Weights of a small GPT-style language model, trained from scratch on English Wikipedia.
Size: 14 layers, width 224, 7 heads of 64, MLP 896 squared ReLU, vocabulary 8192, 13.1M parameters.
Training: a variant of Muon for these matrices, 11499 steps.
Each number is 50 + 10 x the weight over its row's rms, rounded and kept within 0 to 99. Layers, rows and columns count from 0. The size before them is the row's rms in percent of the matrix's.

# layer 5 attention output (transposed), 448x224, rms 0.0656, rows 274-305, columns 0-111
110:49 32 49 52 50 69 34 36 39 40 39 89 41 56 44 56 43 50 35 59 56 70 40 48 47 64 62 70 57 53 67 39 50 49 50 43 55 51 46 46 23 46 55 38 57 45 51 43 40 55 44 47 67 52 51 44 55 65 66 42 47 49 29 51 58 52 42 61 56 64 34 42 63 53 34 33 48 50 57 53 40 52 51 59 51 48 59 58 57 51 42 48 52 64 51 48 45 46 38 49 56 61 45 45 64 55 53 50 09 59 63 48
107:52 61 50 61 40 48 53 63 51 35 60 46 40 39 44 49 43 66 63 51 31 61 63 56 61 39 45 54 64 37 43 62 57 55 36 59 37 54 54 50 48 64 43 33 47 56 38 45 43 54 45 36 71 45 41 44 43 53 45 47 42 43 59 56 46 48 35 45 36 62 53 43 39 39 49 46 62 35 64 50 51 44 71 67 60 47 49 54 63 46 51 44 56 64 60 62 72 57 63 46 62 50 37 58 47 53 52 60 60 64 35 47
102:44 58 51 34 37 58 40 39 58 70 47 44 70 60 47 55 56 51 35 59 33 50 33 55 59 68 34 57 62 46 57 52 51 47 65 54 62 51 47 46 38 45 47 42 71 66 31 40 47 50 61 52 50 53 66 51 43 57 46 55 37 55 54 46 47 52 53 37 42 54 49 46 50 57 48 46 48 50 55 48 55 50 42 44 61 49 38 61 54 43 47 58 62 56 58 43 67 58 34 39 56 48 26 51 44 59 58 33 31 62 34 53
105:40 50 53 52 27 49 60 44 47 64 74 49 31 52 52 64 63 48 55 62 48 57 72 54 67 48 39 48 69 56 54 49 44 29 70 41 57 50 64 60 40 44 31 54 29 43 43 60 48 58 46 51 38 56 57 62 48 64 36 41 42 53 49 68 57 52 66 48 50 48 53 62 64 27 69 51 45 49 63 35 41 63 51 53 53 45 36 53 50 56 62 60 62 56 67 42 48 67 59 42 48 41 46 51 52 59 55 52 50 53 58 48
111:53 69 37 56 49 54 59 64 47 47 73 52 23 49 50 65 52 52 44 50 52 55 42 47 53 43 68 54 41 55 58 35 50 54 61 36 47 61 59 67 42 31 52 58 49 59 45 35 64 53 42 53 61 31 60 58 35 68 60 45 55 48 74 50 56 45 46 42 59 58 37 53 49 58 43 63 56 54 63 42 40 30 51 51 42 62 47 43 66 33 56 53 49 34 72 44 59 45 18 57 68 50 54 35 47 45 55 38 59 39 49 63
114:44 55 48 45 56 44 42 51 51 46 74 43 69 51 41 35 53 49 62 48 36 29 47 50 42 47 44 23 62 59 46 52 29 58 36 52 57 45 59 36 55 47 56 56 42 55 35 58 47 55 37 40 49 51 47 58 32 44 30 44 44 63 49 44 46 44 59 55 52 62 42 68 43 27 40 53 58 58 59 30 56 56 55 64 54 65 43 48 51 42 43 57 52 38 34 53 59 59 51 55 52 55 39 59 43 36 52 34 53 66 39 45
110:40 38 37 43 38 40 49 47 59 68 38 36 38 71 40 66 57 61 60 45 43 59 58 34 31 50 46 36 51 61 66 56 43 51 55 40 62 70 54 47 55 54 57 38 48 40 56 49 47 31 67 62 57 43 56 67 38 51 58 46 30 46 47 58 39 47 50 70 63 58 51 55 48 48 55 49 51 46 35 69 50 37 55 45 55 40 56 48 56 55 47 57 53 49 47 39 41 26 65 60 41 49 66 54 35 54 52 35 57 57 43 38
107:48 40 46 36 60 27 59 55 30 49 53 55 45 57 58 48 55 47 40 54 42 54 60 48 57 51 49 53 56 50 46 44 59 47 50 59 45 47 33 46 54 40 39 68 53 57 63 43 43 40 43 54 65 31 51 65 64 45 53 51 67 54 39 62 40 62 47 54 42 57 49 39 29 47 69 51 63 49 56 51 52 63 50 57 48 36 49 42 50 48 50 42 60 43 52 56 61 56 41 37 67 61 49 41 49 49 42 56 55 58 84 57
102:42 52 30 46 46 22 43 51 46 50 40 51 56 47 44 48 46 25 68 44 63 46 36 46 47 57 33 53 46 49 56 38 50 37 56 62 37 69 51 51 43 56 48 38 47 60 38 54 64 46 44 56 52 56 52 48 71 49 37 43 51 46 41 53 46 46 39 65 41 38 49 56 60 63 49 36 53 46 52 52 39 55 43 63 42 39 53 56 58 52 48 43 40 29 45 48 46 52 46 48 60 44 53 49 42 61 48 52 50 46 39 63
101:64 62 58 48 43 44 57 42 56 45 43 51 33 47 56 20 47 28 64 45 49 58 45 42 60 47 52 59 54 39 51 46 65 52 43 69 53 45 36 43 30 35 38 42 55 67 64 74 46 44 49 51 46 56 65 47 51 38 50 53 54 60 64 52 58 51 65 34 36 36 64 52 64 55 48 54 53 42 37 36 55 55 49 63 47 39 39 47 43 43 53 52 51 32 60 64 42 53 41 55 55 41 62 52 52 59 46 36 56 65 45 58
109:58 57 45 43 70 49 60 50 37 48 53 70 54 52 53 39 62 67 48 37 38 37 40 29 49 51 41 40 46 41 47 60 62 44 70 60 52 69 42 34 35 57 64 36 48 40 67 59 58 52 40 35 58 51 54 56 36 54 50 66 47 54 51 55 43 53 41 38 66 53 58 43 55 59 44 66 44 41 51 52 66 75 39 34 43 54 48 47 63 64 44 59 45 42 46 37 50 49 56 51 40 46 59 51 43 41 61 55 64 55 52 55
102:48 46 42 43 53 53 46 44 55 39 64 48 56 66 69 55 64 49 47 47 49 46 57 63 67 49 58 54 42 52 33 55 43 51 38 53 55 65 61 31 52 47 48 44 42 42 66 63 51 39 31 70 35 73 53 26 36 48 38 53 37 46 70 58 60 63 44 59 41 36 50 74 50 50 55 54 52 35 48 67 61 54 54 60 53 71 59 41 37 39 51 65 58 57 48 53 46 53 34 41 31 53 53 36 52 40 47 29 60 54 47 48
107:54 49 31 47 45 52 54 43 63 40 53 45 38 58 50 63 42 44 43 53 55 45 41 63 59 48 51 43 33 61 59 52 44 43 62 50 39 53 36 56 67 44 42 62 43 40 42 43 68 54 44 60 43 64 13 61 51 40 44 73 55 76 53 48 33 49 58 52 53 45 48 40 45 45 41 51 52 49 60 40 44 61 46 58 58 54 43 55 49 36 43 58 67 67 46 32 50 65 51 55 62 59 25 45 53 56 44 47 36 63 42 48
107:70 35 49 60 39 36 39 56 54 41 51 61 40 37 46 37 53 44 63 55 57 47 51 40 58 33 44 46 24 40 53 42 54 45 36 46 54 39 45 54 48 50 43 46 49 39 47 46 24 29 47 49 72 46 50 57 54 66 50 48 48 56 35 54 41 52 64 55 35 50 54 57 59 29 35 45 61 38 39 37 50 53 57 41 48 55 39 65 49 64 41 65 60 60 51 49 60 41 52 29 42 43 50 35 48 50 51 51 61 35 41 49
113:28 68 64 68 50 52 57 44 41 42 42 60 49 39 62 50 35 58 55 48 46 55 47 44 56 35 37 46 58 61 63 50 53 53 54 33 51 66 32 47 35 44 57 33 49 44 54 51 53 51 65 51 61 43 49 38 45 50 63 49 37 47 39 39 55 51 52 49 50 50 58 53 48 63 38 50 39 51 34 52 39 59 43 28 58 68 57 55 31 45 42 52 37 31 57 49 48 50 41 56 58 63 44 51 44 36 52 49 54 50 52 31
102:58 61 49 32 41 48 51 44 39 60 36 47 50 47 57 50 44 32 30 46 46 47 53 29 60 60 55 57 57 46 49 60 37 44 52 50 40 62 34 45 61 44 59 44 59 45 43 55 42 54 55 61 60 48 62 49 56 38 79 25 68 55 66 40 51 71 50 41 45 34 55 57 53 35 41 37 52 52 56 64 39 53 33 35 45 38 42 53 63 54 51 49 58 41 60 51 59 32 52 44 67 36 44 60 53 50 49 54 48 40 67 54
109:35 42 52 54 52 51 61 65 46 53 57 41 52 46 60 41 45 70 63 56 57 54 59 31 50 41 55 51 60 51 48 41 70 53 57 70 24 35 49 57 37 44 42 61 36 56 51 47 50 44 56 51 65 59 67 44 60 47 47 47 56 52 54 54 38 65 56 73 56 71 47 53 59 71 41 33 46 40 40 36 45 45 54 53 40 57 73 49 49 63 45 34 52 49 34 53 50 57 44 40 46 45 40 50 48 55 55 57 39 60 52 61
116:51 46 38 51 55 49 68 58 49 62 34 44 47 43 53 52 59 56 45 57 49 25 42 52 50 49 32 59 51 65 38 51 43 56 48 44 49 57 42 34 68 42 55 54 41 58 71 36 44 54 66 60 57 72 49 45 43 20 39 48 67 41 48 41 67 48 32 66 43 58 52 53 58 49 29 64 67 43 54 51 43 45 73 60 27 51 61 54 60 40 52 70 69 63 50 46 47 51 59 57 53 68 61 58 35 62 44 44 70 64 48 64
110:43 46 23 33 61 57 70 59 50 43 51 40 47 47 55 46 29 40 39 59 45 49 76 48 56 42 42 49 54 37 42 48 58 48 64 55 58 37 53 50 47 58 60 65 41 65 51 40 42 56 36 42 40 52 62 56 32 57 56 66 47 59 58 58 76 46 53 64 67 68 42 57 55 50 32 32 39 35 37 43 68 48 50 55 57 50 44 57 55 50 52 55 34 58 71 44 48 36 48 43 42 46 63 68 58 43 71 35 34 58 45 66
103:44 56 59 57 70 50 36 49 41 58 41 42 56 55 37 58 55 45 60 56 52 52 52 70 59 69 57 42 49 38 43 57 52 60 50 51 47 61 58 43 75 50 46 45 61 31 61 58 39 65 45 52 66 54 49 47 45 58 43 50 67 50 46 52 46 61 49 47 58 38 54 47 54 45 38 62 57 44 46 40 48 53 65 54 49 54 54 54 52 27 39 55 74 44 45 39 50 53 52 56 29 63 50 39 64 49 34 48 46 52 79 59
100:37 46 37 54 50 64 52 49 61 49 39 51 73 53 47 57 60 48 53 61 47 29 40 46 44 48 44 29 61 26 48 42 43 56 40 55 61 58 30 51 59 46 52 57 54 70 44 72 52 52 65 44 58 36 65 56 54 43 43 57 45 63 46 36 47 71 56 65 63 51 55 49 46 68 62 60 35 76 46 53 57 55 41 38 51 54 41 46 69 39 58 32 39 49 48 56 31 59 53 45 58 34 27 62 50 68 53 44 42 60 48 38
107:44 39 37 60 38 52 56 36 50 50 42 37 47 69 52 58 38 39 47 57 63 37 44 53 29 48 38 30 39 51 54 54 53 41 49 48 54 45 43 63 41 26 50 74 59 46 47 41 45 45 40 58 46 50 47 32 54 39 47 44 55 45 54 51 61 36 51 69 59 67 48 56 58 45 68 61 49 48 54 47 50 46 48 64 45 48 60 47 50 30 60 65 38 56 49 40 72 47 50 55 41 59 50 30 51 40 48 40 50 79 67 61
107:57 48 48 55 47 41 47 31 32 57 28 55 40 53 40 48 46 54 59 49 59 71 50 57 54 44 23 44 48 52 69 42 61 44 55 47 65 48 38 53 49 51 45 54 42 52 61 49 67 34 62 45 55 53 44 69 55 69 62 56 31 55 62 70 48 51 44 46 33 50 40 52 48 67 48 76 46 42 49 60 59 41 48 52 56 37 49 58 46 50 25 57 55 53 44 53 53 47 50 54 54 64 63 47 40 48 43 55 44 59 50 64
109:58 53 68 46 44 66 43 44 41 40 44 55 73 61 44 55 68 67 44 44 48 50 34 55 36 43 44 54 46 62 44 47 43 32 37 36 54 48 47 39 52 52 44 42 41 36 43 52 52 48 55 42 37 47 58 43 61 53 40 61 53 49 45 60 40 64 61 38 57 46 43 50 42 58 41 59 46 59 55 61 46 38 53 60 37 54 65 42 63 28 55 44 57 68 47 40 46 52 58 39 51 49 46 37 61 54 58 49 50 37 48 51
103:62 47 52 56 44 45 49 37 67 45 41 56 54 41 40 40 54 32 57 60 66 52 45 46 42 47 52 30 62 62 37 36 75 52 60 54 49 44 38 45 56 31 46 50 61 47 49 53 40 43 61 48 40 44 57 57 40 45 67 41 46 62 39 45 46 53 62 40 44 02 48 51 51 56 63 73 54 34 58 63 46 51 41 53 60 59 69 54 32 40 59 56 50 53 41 61 40 67 58 53 56 60 57 50 59 42 50 53 32 45 46 59
107:47 58 53 76 68 53 54 45 51 49 61 47 50 51 41 72 36 58 45 37 60 68 50 60 49 53 43 38 53 62 58 49 50 51 60 52 52 48 68 49 50 41 58 44 43 70 46 49 32 63 51 53 56 51 50 61 49 46 50 51 82 52 79 58 41 54 54 52 67 51 47 63 40 44 24 53 44 48 50 42 48 48 45 39 47 34 49 43 27 59 42 32 51 67 56 54 44 54 55 55 47 51 51 45 43 55 73 46 66 64 33 40
116:36 43 26 58 42 22 52 49 42 59 37 42 49 64 46 57 51 72 67 62 53 43 46 47 54 50 56 50 53 55 55 47 39 27 44 42 48 51 44 52 34 58 48 59 34 21 45 48 35 36 47 46 53 49 49 44 41 62 52 38 72 49 43 47 47 36 58 48 64 48 50 50 61 47 40 42 57 59 52 33 57 65 49 56 64 58 51 47 52 57 46 45 57 40 55 54 32 52 37 43 42 56 76 59 34 58 53 41 51 45 54 43
103:53 60 47 47 58 44 50 63 52 40 40 47 34 41 64 41 37 50 46 50 51 54 44 52 58 44 47 46 50 50 40 85 41 47 71 71 41 58 34 55 47 47 45 72 50 50 47 62 43 47 59 42 42 55 39 55 51 67 50 37 35 56 33 43 56 56 61 42 36 56 45 38 60 60 35 38 51 50 54 71 29 62 50 50 65 51 63 44 52 60 48 34 28 48 63 52 42 49 44 68 55 36 45 48 45 46 41 52 44 38 70 50
103:38 58 52 43 23 46 46 53 47 49 52 48 56 58 45 27 47 46 18 56 42 50 46 52 56 47 63 46 63 42 54 45 44 62 50 71 35 58 42 52 59 54 31 52 51 47 53 58 48 57 45 40 39 41 48 56 43 40 59 54 45 47 36 48 41 35 29 38 52 66 40 48 65 44 58 62 49 58 53 39 32 34 50 45 42 61 56 52 21 50 66 34 59 52 63 53 57 31 49 49 44 34 54 45 60 40 47 51 51 53 51 57
106:37 46 50 58 48 54 74 37 67 60 38 33 45 53 29 48 44 69 46 62 49 36 58 56 65 47 44 67 50 57 41 46 51 47 52 52 42 60 53 31 62 56 61 57 49 26 58 50 47 54 47 52 62 33 60 57 54 54 61 51 50 56 61 48 31 55 60 56 50 58 60 32 47 48 67 68 48 58 42 55 50 41 56 55 37 54 51 49 40 41 59 44 55 50 57 70 56 56 32 66 38 41 70 46 59 55 57 52 47 49 66 54
113:61 46 55 47 22 36 29 62 45 49 48 58 37 55 36 44 53 53 51 50 53 64 37 55 54 49 48 48 42 51 51 62 55 51 45 43 69 58 68 57 51 42 51 48 55 41 38 64 50 39 48 39 47 29 56 53 48 56 66 52 50 53 51 46 74 43 52 51 48 45 52 36 50 40 59 47 40 32 42 41 50 55 39 64 41 48 40 48 49 66 64 32 40 61 46 36 59 44 37 42 35 42 59 47 52 42 41 68 35 62 58 38
107:48 30 50 50 45 66 53 60 46 40 49 41 40 66 62 57 40 62 47 50 33 44 42 60 54 61 41 48 37 44 53 55 45 44 38 52 61 51 47 59 71 55 63 32 36 43 54 55 41 51 48 51 64 60 57 58 66 28 44 63 40 46 67 54 33 41 41 46 63 41 31 46 51 35 46 52 39 42 39 43 46 54 42 67 53 61 58 57 55 55 58 49 61 40 53 50 59 41 73 42 59 45 47 52 36 29 63 54 47 45 60 51
# layer 5 attention value, 448x224, rms 0.114, rows 275-305, columns 0-111
109:51 42 56 51 57 54 51 60 51 26 44 44 41 51 58 65 66 49 49 43 47 47 37 67 53 34 48 42 50 28 45 67 53 66 39 58 49 45 56 56 56 35 60 51 59 53 44 65 47 34 46 47 57 63 69 62 55 38 38 49 31 57 45 49 62 54 49 40 53 51 64 36 59 49 68 62 61 52 64 35 69 51 21 53 59 56 58 43 53 46 55 46 46 55 51 57 63 53 60 58 48 53 57 38 50 45 60 43 57 65 37 56
099:64 47 39 59 30 53 63 44 51 36 66 52 49 58 42 59 29 55 70 65 45 56 48 54 69 39 50 66 54 47 48 31 57 43 60 57 59 53 34 47 44 55 42 60 46 54 50 33 34 31 53 69 30 49 43 67 58 62 73 43 51 40 41 49 55 46 38 33 59 49 55 53 69 52 43 42 56 29 42 41 48 47 44 44 56 46 57 46 42 54 51 53 64 80 58 38 49 52 61 49 46 50 63 48 53 61 58 48 51 55 75 52
101:36 56 53 41 42 61 49 51 65 41 40 51 34 38 72 60 62 43 60 53 66 36 57 52 52 53 61 50 49 58 53 51 56 22 44 43 60 46 60 37 49 49 60 41 64 47 44 49 51 41 63 60 51 48 49 47 50 51 38 52 52 45 51 44 41 56 43 43 59 28 37 61 51 38 52 53 55 52 55 48 55 57 50 43 49 30 36 55 60 54 56 53 67 49 56 52 70 39 41 44 48 50 49 55 46 53 47 47 40 54 56 57
110:38 59 55 65 57 52 58 43 51 59 62 62 53 38 54 61 51 49 54 52 48 37 37 41 43 51 48 36 48 37 44 33 27 64 56 39 42 48 54 55 49 50 61 57 67 53 33 45 40 36 70 40 54 46 55 63 44 57 53 51 54 39 22 65 52 72 52 56 60 56 51 51 53 47 49 70 52 51 55 49 57 57 60 49 66 31 70 37 58 60 52 61 58 46 53 31 42 45 49 39 48 49 47 50 49 59 52 55 52 71 37 66
110:32 44 67 62 66 54 55 42 61 53 33 48 49 37 42 53 36 53 42 62 30 52 44 54 45 64 55 36 48 35 53 63 59 47 73 48 50 55 44 40 42 51 39 59 50 51 56 47 55 61 39 55 51 57 55 72 45 34 50 46 33 49 45 58 57 37 69 53 42 45 40 52 46 54 43 51 56 60 62 38 57 45 60 55 67 41 68 42 49 60 50 59 46 61 58 54 52 53 49 65 54 45 56 59 61 44 40 24 43 67 66 50
110:43 57 56 51 66 42 47 47 61 61 53 33 46 36 30 62 37 54 43 57 38 86 50 31 50 35 35 32 53 51 56 40 48 41 43 66 64 37 51 69 43 39 57 48 52 45 60 71 37 56 40 57 41 43 62 66 56 44 44 63 50 56 43 50 39 47 53 55 43 48 44 45 36 39 52 55 46 33 60 56 59 53 55 35 54 62 35 45 56 50 55 52 52 46 32 54 37 29 49 49 71 26 51 45 52 33 66 53 71 41 54 63
104:68 49 47 48 39 41 46 44 49 52 49 43 36 64 69 55 58 55 58 52 47 50 44 52 39 52 50 52 44 46 41 65 64 48 55 48 37 65 62 34 56 67 48 54 67 52 76 58 62 43 49 63 69 36 43 48 46 76 35 40 44 44 61 54 50 59 47 33 55 48 55 48 43 49 51 34 38 27 31 41 50 63 60 50 34 43 47 40 59 41 35 59 43 62 52 38 58 55 42 72 62 60 41 66 47 45 51 63 41 40 36 45
103:65 30 43 61 55 46 50 38 34 42 40 59 52 55 44 57 56 44 61 48 61 47 48 31 64 40 43 46 40 50 57 53 60 34 65 59 64 42 62 43 28 51 36 55 34 60 60 55 58 45 43 48 44 64 48 58 52 51 51 55 40 53 72 41 52 68 54 49 72 47 65 50 46 50 32 37 60 52 44 60 29 47 32 61 35 59 50 40 54 48 48 56 36 55 42 44 55 58 47 56 47 49 63 43 49 46 59 43 71 62 56 54
100:46 71 35 57 54 48 48 66 54 42 48 46 53 56 55 50 38 43 54 52 56 35 64 36 52 49 40 52 61 29 37 43 52 50 47 47 41 39 63 41 49 37 56 49 42 46 62 28 47 53 48 46 46 58 58 45 46 50 39 47 55 65 57 54 56 49 49 33 47 55 63 54 46 58 65 47 37 66 47 44 62 56 57 58 48 54 63 32 35 58 54 40 46 60 73 39 55 67 63 52 45 57 38 54 50 55 39 49 51 46 36 44
103:54 54 42 55 42 49 63 34 36 55 42 51 56 61 33 35 41 60 67 48 45 38 43 77 64 51 37 51 47 45 60 62 60 51 67 58 74 42 44 31 75 53 50 46 60 52 52 57 42 56 60 37 43 48 57 48 50 53 61 64 50 63 51 64 52 62 43 47 41 56 50 68 40 50 40 51 40 40 47 37 46 46 58 61 37 55 28 40 46 47 54 36 46 61 47 71 45 53 48 47 40 40 28 53 69 35 28 51 44 62 40 47
096:52 52 43 56 49 44 62 62 52 38 50 57 64 64 58 43 66 33 37 49 43 59 54 63 40 41 40 42 24 52 46 56 42 55 38 42 50 64 33 43 47 49 54 42 53 57 47 47 57 72 32 47 34 69 38 61 54 52 46 67 54 50 51 40 55 48 42 43 49 55 30 66 56 50 54 63 69 73 63 55 34 33 64 51 45 50 43 48 57 66 50 56 35 40 46 56 54 58 58 35 56 50 64 48 64 38 51 41 48 44 70 39
103:44 56 45 49 46 57 48 59 53 42 39 57 42 65 58 70 39 42 49 60 45 61 51 44 53 75 52 49 53 78 44 39 47 49 43 44 61 41 57 37 51 41 49 56 43 22 39 57 32 44 51 71 57 48 60 64 39 43 60 52 46 36 30 55 77 52 64 47 63 43 47 52 58 47 45 35 48 56 37 69 56 55 60 49 51 43 55 43 53 56 48 61 54 52 42 57 63 49 50 39 68 59 37 36 57 58 29 42 54 47 64 52
110:59 31 48 40 44 41 40 56 35 52 62 44 41 64 55 69 49 55 55 37 52 38 38 48 40 48 53 54 41 47 48 55 55 55 50 60 46 52 44 49 41 41 36 47 41 67 49 46 56 54 63 55 42 61 46 44 38 35 59 56 60 42 66 32 53 41 56 35 48 57 36 49 44 69 44 47 60 47 54 35 53 44 48 53 51 64 36 58 37 54 45 64 48 58 46 49 69 35 57 48 73 36 41 45 46 37 52 48 61 47 53 25
108:52 47 42 52 36 49 54 47 55 51 47 74 58 37 65 42 50 51 66 59 61 61 39 51 40 47 28 50 55 54 62 50 44 27 58 51 57 37 48 52 71 44 57 43 59 61 56 31 28 42 59 37 46 52 42 52 57 62 55 53 50 53 48 59 50 54 46 47 38 54 47 72 63 41 41 57 21 40 64 58 42 48 57 63 32 64 48 50 29 63 50 44 42 45 57 51 52 39 28 60 34 48 42 36 54 46 22 51 47 56 49 43
097:49 62 63 56 59 51 39 55 56 43 40 61 44 66 44 49 59 56 65 39 64 45 57 47 39 58 48 52 43 53 45 26 37 54 59 60 51 69 55 48 46 60 45 74 64 59 54 47 49 44 63 49 32 41 52 56 52 58 60 38 64 31 37 44 40 47 56 39 28 60 47 57 45 37 47 35 42 68 51 50 47 46 41 42 56 60 64 36 46 57 47 60 39 70 44 45 46 52 15 57 31 43 57 48 41 34 44 47 36 47 53 59
097:50 56 60 40 48 46 56 57 57 46 40 38 36 35 59 44 54 63 65 44 73 32 45 36 51 50 60 36 67 35 49 80 34 53 39 58 51 39 39 50 65 43 61 58 50 64 48 48 43 55 50 42 61 45 37 48 47 54 53 37 38 61 51 56 52 40 49 62 33 38 60 67 39 37 31 51 38 64 30 45 48 63 26 35 49 41 52 59 56 61 32 50 61 61 48 49 63 39 57 35 56 43 62 46 50 53 50 62 44 63 45 51
111:38 61 53 59 50 52 55 60 54 65 46 65 34 41 64 47 40 52 49 51 40 63 45 42 51 48 67 45 45 61 36 53 68 42 36 56 28 68 52 48 45 45 41 65 50 47 53 49 43 73 38 40 50 58 52 56 48 44 50 46 41 64 53 42 47 50 68 51 57 56 73 46 38 48 40 50 41 53 35 36 42 47 48 44 61 54 65 51 59 57 31 53 44 57 69 77 50 41 64 44 61 33 57 42 60 36 52 51 63 43 38 50
103:53 63 46 48 71 51 46 43 62 52 50 32 66 35 57 59 52 48 37 43 54 47 57 44 52 46 32 36 56 47 37 42 72 41 42 56 39 54 45 36 66 40 47 74 53 33 57 39 41 56 37 47 49 34 61 47 51 50 67 66 59 62 60 44 35 54 60 41 44 76 42 45 52 53 60 34 57 52 67 40 40 49 49 39 60 59 58 42 48 68 56 40 63 48 52 66 49 51 52 55 37 58 49 62 34 56 40 60 51 35 49 44
096:41 46 43 49 52 56 56 51 40 39 43 50 51 53 54 50 54 47 53 50 44 53 59 53 45 53 59 50 38 49 51 49 65 46 30 59 49 72 43 52 38 54 57 53 80 59 59 63 51 67 41 53 33 46 36 54 54 61 43 50 52 42 26 57 50 68 45 56 46 52 52 41 47 53 43 45 46 57 61 38 40 55 53 33 58 50 62 65 48 52 50 62 38 45 65 53 54 30 41 42 48 39 53 44 66 52 50 28 43 46 52 37
099:47 37 39 58 53 46 51 47 54 57 51 29 63 60 29 45 63 61 46 51 48 50 56 49 53 56 47 31 38 59 61 46 57 45 45 43 55 45 74 47 39 54 28 37 48 48 52 46 40 34 51 64 40 51 62 64 60 49 66 45 39 43 41 37 49 54 52 62 55 41 49 47 58 64 43 50 39 24 56 58 42 62 57 50 57 49 38 60 49 33 63 35 52 40 59 38 46 43 81 42 55 65 44 69 49 34 49 48 42 55 57 38
110:49 62 50 64 58 43 62 67 50 38 47 48 57 46 49 55 39 48 53 55 58 68 43 38 54 51 47 60 74 56 51 50 76 41 56 53 37 47 49 52 45 35 33 40 39 42 57 52 57 67 47 52 60 48 54 63 52 56 50 55 47 47 57 55 41 55 60 69 51 41 42 43 37 60 51 50 53 66 52 46 61 49 58 47 42 42 52 37 45 57 13 50 46 54 50 41 47 43 58 40 50 60 44 69 32 60 55 50 59 40 50 70
106:67 54 38 59 52 55 61 40 58 57 48 45 42 61 46 40 48 46 52 45 34 55 42 51 62 36 37 49 51 39 50 55 56 34 41 36 67 51 51 53 40 50 41 41 47 48 58 63 51 45 57 38 36 66 70 66 33 56 63 58 47 48 57 58 59 41 39 52 61 56 43 50 71 55 57 73 39 50 54 44 40 55 61 57 44 50 38 43 39 58 41 59 44 55 60 51 34 45 46 64 38 44 35 52 48 58 41 58 45 58 41 22
109:49 47 64 53 57 61 51 44 53 42 42 51 40 38 48 48 59 27 40 32 25 40 48 67 31 49 40 29 48 45 54 66 38 49 53 43 48 44 59 48 31 51 55 54 47 58 44 39 71 50 42 41 67 38 63 51 54 46 43 50 68 63 37 59 58 43 39 53 57 22 49 44 46 37 43 34 55 50 30 55 52 43 58 59 68 50 54 58 53 35 28 47 47 56 46 55 37 56 62 41 45 45 47 48 55 45 54 50 43 59 49 35
103:59 43 61 48 64 52 51 52 57 44 50 61 28 55 35 45 38 51 39 46 26 57 41 45 52 64 45 51 56 44 45 54 46 49 31 28 52 32 56 31 49 52 60 48 51 35 53 42 46 60 50 56 35 54 45 43 33 60 70 58 50 51 30 57 55 47 44 34 42 58 50 57 55 67 53 52 54 56 38 50 49 54 53 54 54 44 71 57 41 59 33 37 44 54 60 55 50 50 55 54 52 72 44 45 53 44 38 45 47 52 54 51
102:41 63 43 39 45 52 64 46 56 35 45 45 41 52 39 77 39 44 40 58 38 39 53 38 63 37 27 49 59 51 49 55 45 40 34 51 58 56 57 51 57 54 58 63 58 56 31 56 54 42 23 56 49 39 34 56 66 45 37 57 49 66 48 56 55 45 63 49 50 59 49 35 33 38 48 58 57 61 45 39 60 72 66 42 50 58 50 48 49 48 53 46 50 69 66 44 65 68 26 46 58 65 69 38 32 57 46 49 44 42 39 46
109:48 40 35 36 60 54 37 59 67 52 40 50 39 57 54 51 61 63 40 56 59 49 63 46 46 16 41 53 44 57 57 39 47 40 37 71 54 54 49 58 49 51 43 62 54 52 67 51 40 51 46 33 50 62 36 56 37 57 65 58 52 59 63 47 29 41 52 28 45 50 45 36 44 26 30 53 43 49 55 42 51 51 65 56 40 33 55 59 67 76 63 46 54 64 30 47 49 62 37 53 57 32 28 50 41 44 39 57 38 54 57 61
098:55 72 70 40 38 60 47 53 50 47 37 55 52 48 35 54 50 83 56 35 51 53 51 42 46 67 51 70 55 43 34 54 43 50 54 46 63 39 30 53 56 44 45 43 57 49 27 55 42 52 60 50 56 55 64 36 53 47 63 54 65 50 56 38 27 68 43 34 64 40 36 53 46 75 52 52 40 62 65 61 52 40 43 47 42 37 46 37 37 43 20 57 45 47 47 40 59 60 46 52 49 43 36 48 47 50 61 51 47 58 62 68
102:36 49 48 35 51 60 64 68 75 66 54 52 38 33 52 42 65 60 56 67 43 43 51 43 50 56 42 63 57 34 52 57 49 60 57 58 50 53 47 50 56 39 43 55 62 48 59 46 49 44 62 66 56 56 62 45 63 45 46 56 58 49 49 36 62 41 45 54 53 53 46 43 51 50 44 43 71 60 66 26 52 35 51 39 47 36 57 35 56 66 37 57 57 43 50 54 56 36 64 57 53 36 60 46 39 38 73 49 49 36 49 75
100:65 53 51 48 55 61 76 46 64 46 69 50 51 39 46 45 63 45 53 45 54 59 54 52 39 54 44 42 50 56 40 47 43 66 49 67 59 56 59 52 40 54 61 44 45 44 55 38 32 54 47 51 42 39 41 42 64 48 57 40 55 50 54 57 54 56 31 47 68 45 33 52 44 54 45 49 38 48 48 52 52 70 61 59 57 36 41 52 41 55 47 51 44 53 51 50 55 50 60 62 62 42 57 53 52 42 48 66 31 41 52 54
108:53 37 53 58 55 54 45 54 40 45 51 53 60 39 64 53 68 45 52 50 60 52 55 55 63 49 58 53 51 40 57 60 36 37 51 50 57 38 55 50 63 44 46 42 51 51 32 60 63 42 58 58 58 37 53 56 40 49 48 39 51 53 33 40 72 38 25 49 56 50 68 35 41 35 46 58 62 49 58 35 54 56 40 49 38 26 43 51 49 54 60 40 39 39 49 49 59 55 34 39 31 46 48 54 51 68 35 52 50 58 32 34
104:56 49 47 62 47 39 46 50 58 48 53 57 47 49 51 47 34 55 43 25 38 51 61 56 51 49 56 49 41 54 39 36 51 72 61 60 74 44 48 53 42 44 54 65 61 50 54 49 65 62 49 59 34 40 48 67 45 59 49 36 60 56 35 66 70 44 51 35 59 39 46 51 61 66 32 57 41 27 44 40 35 55 63 43 59 60 42 60 51 52 74 68 44 50 43 45 47 38 46 46 44 55 63 42 45 59 34 28 48 58 44 44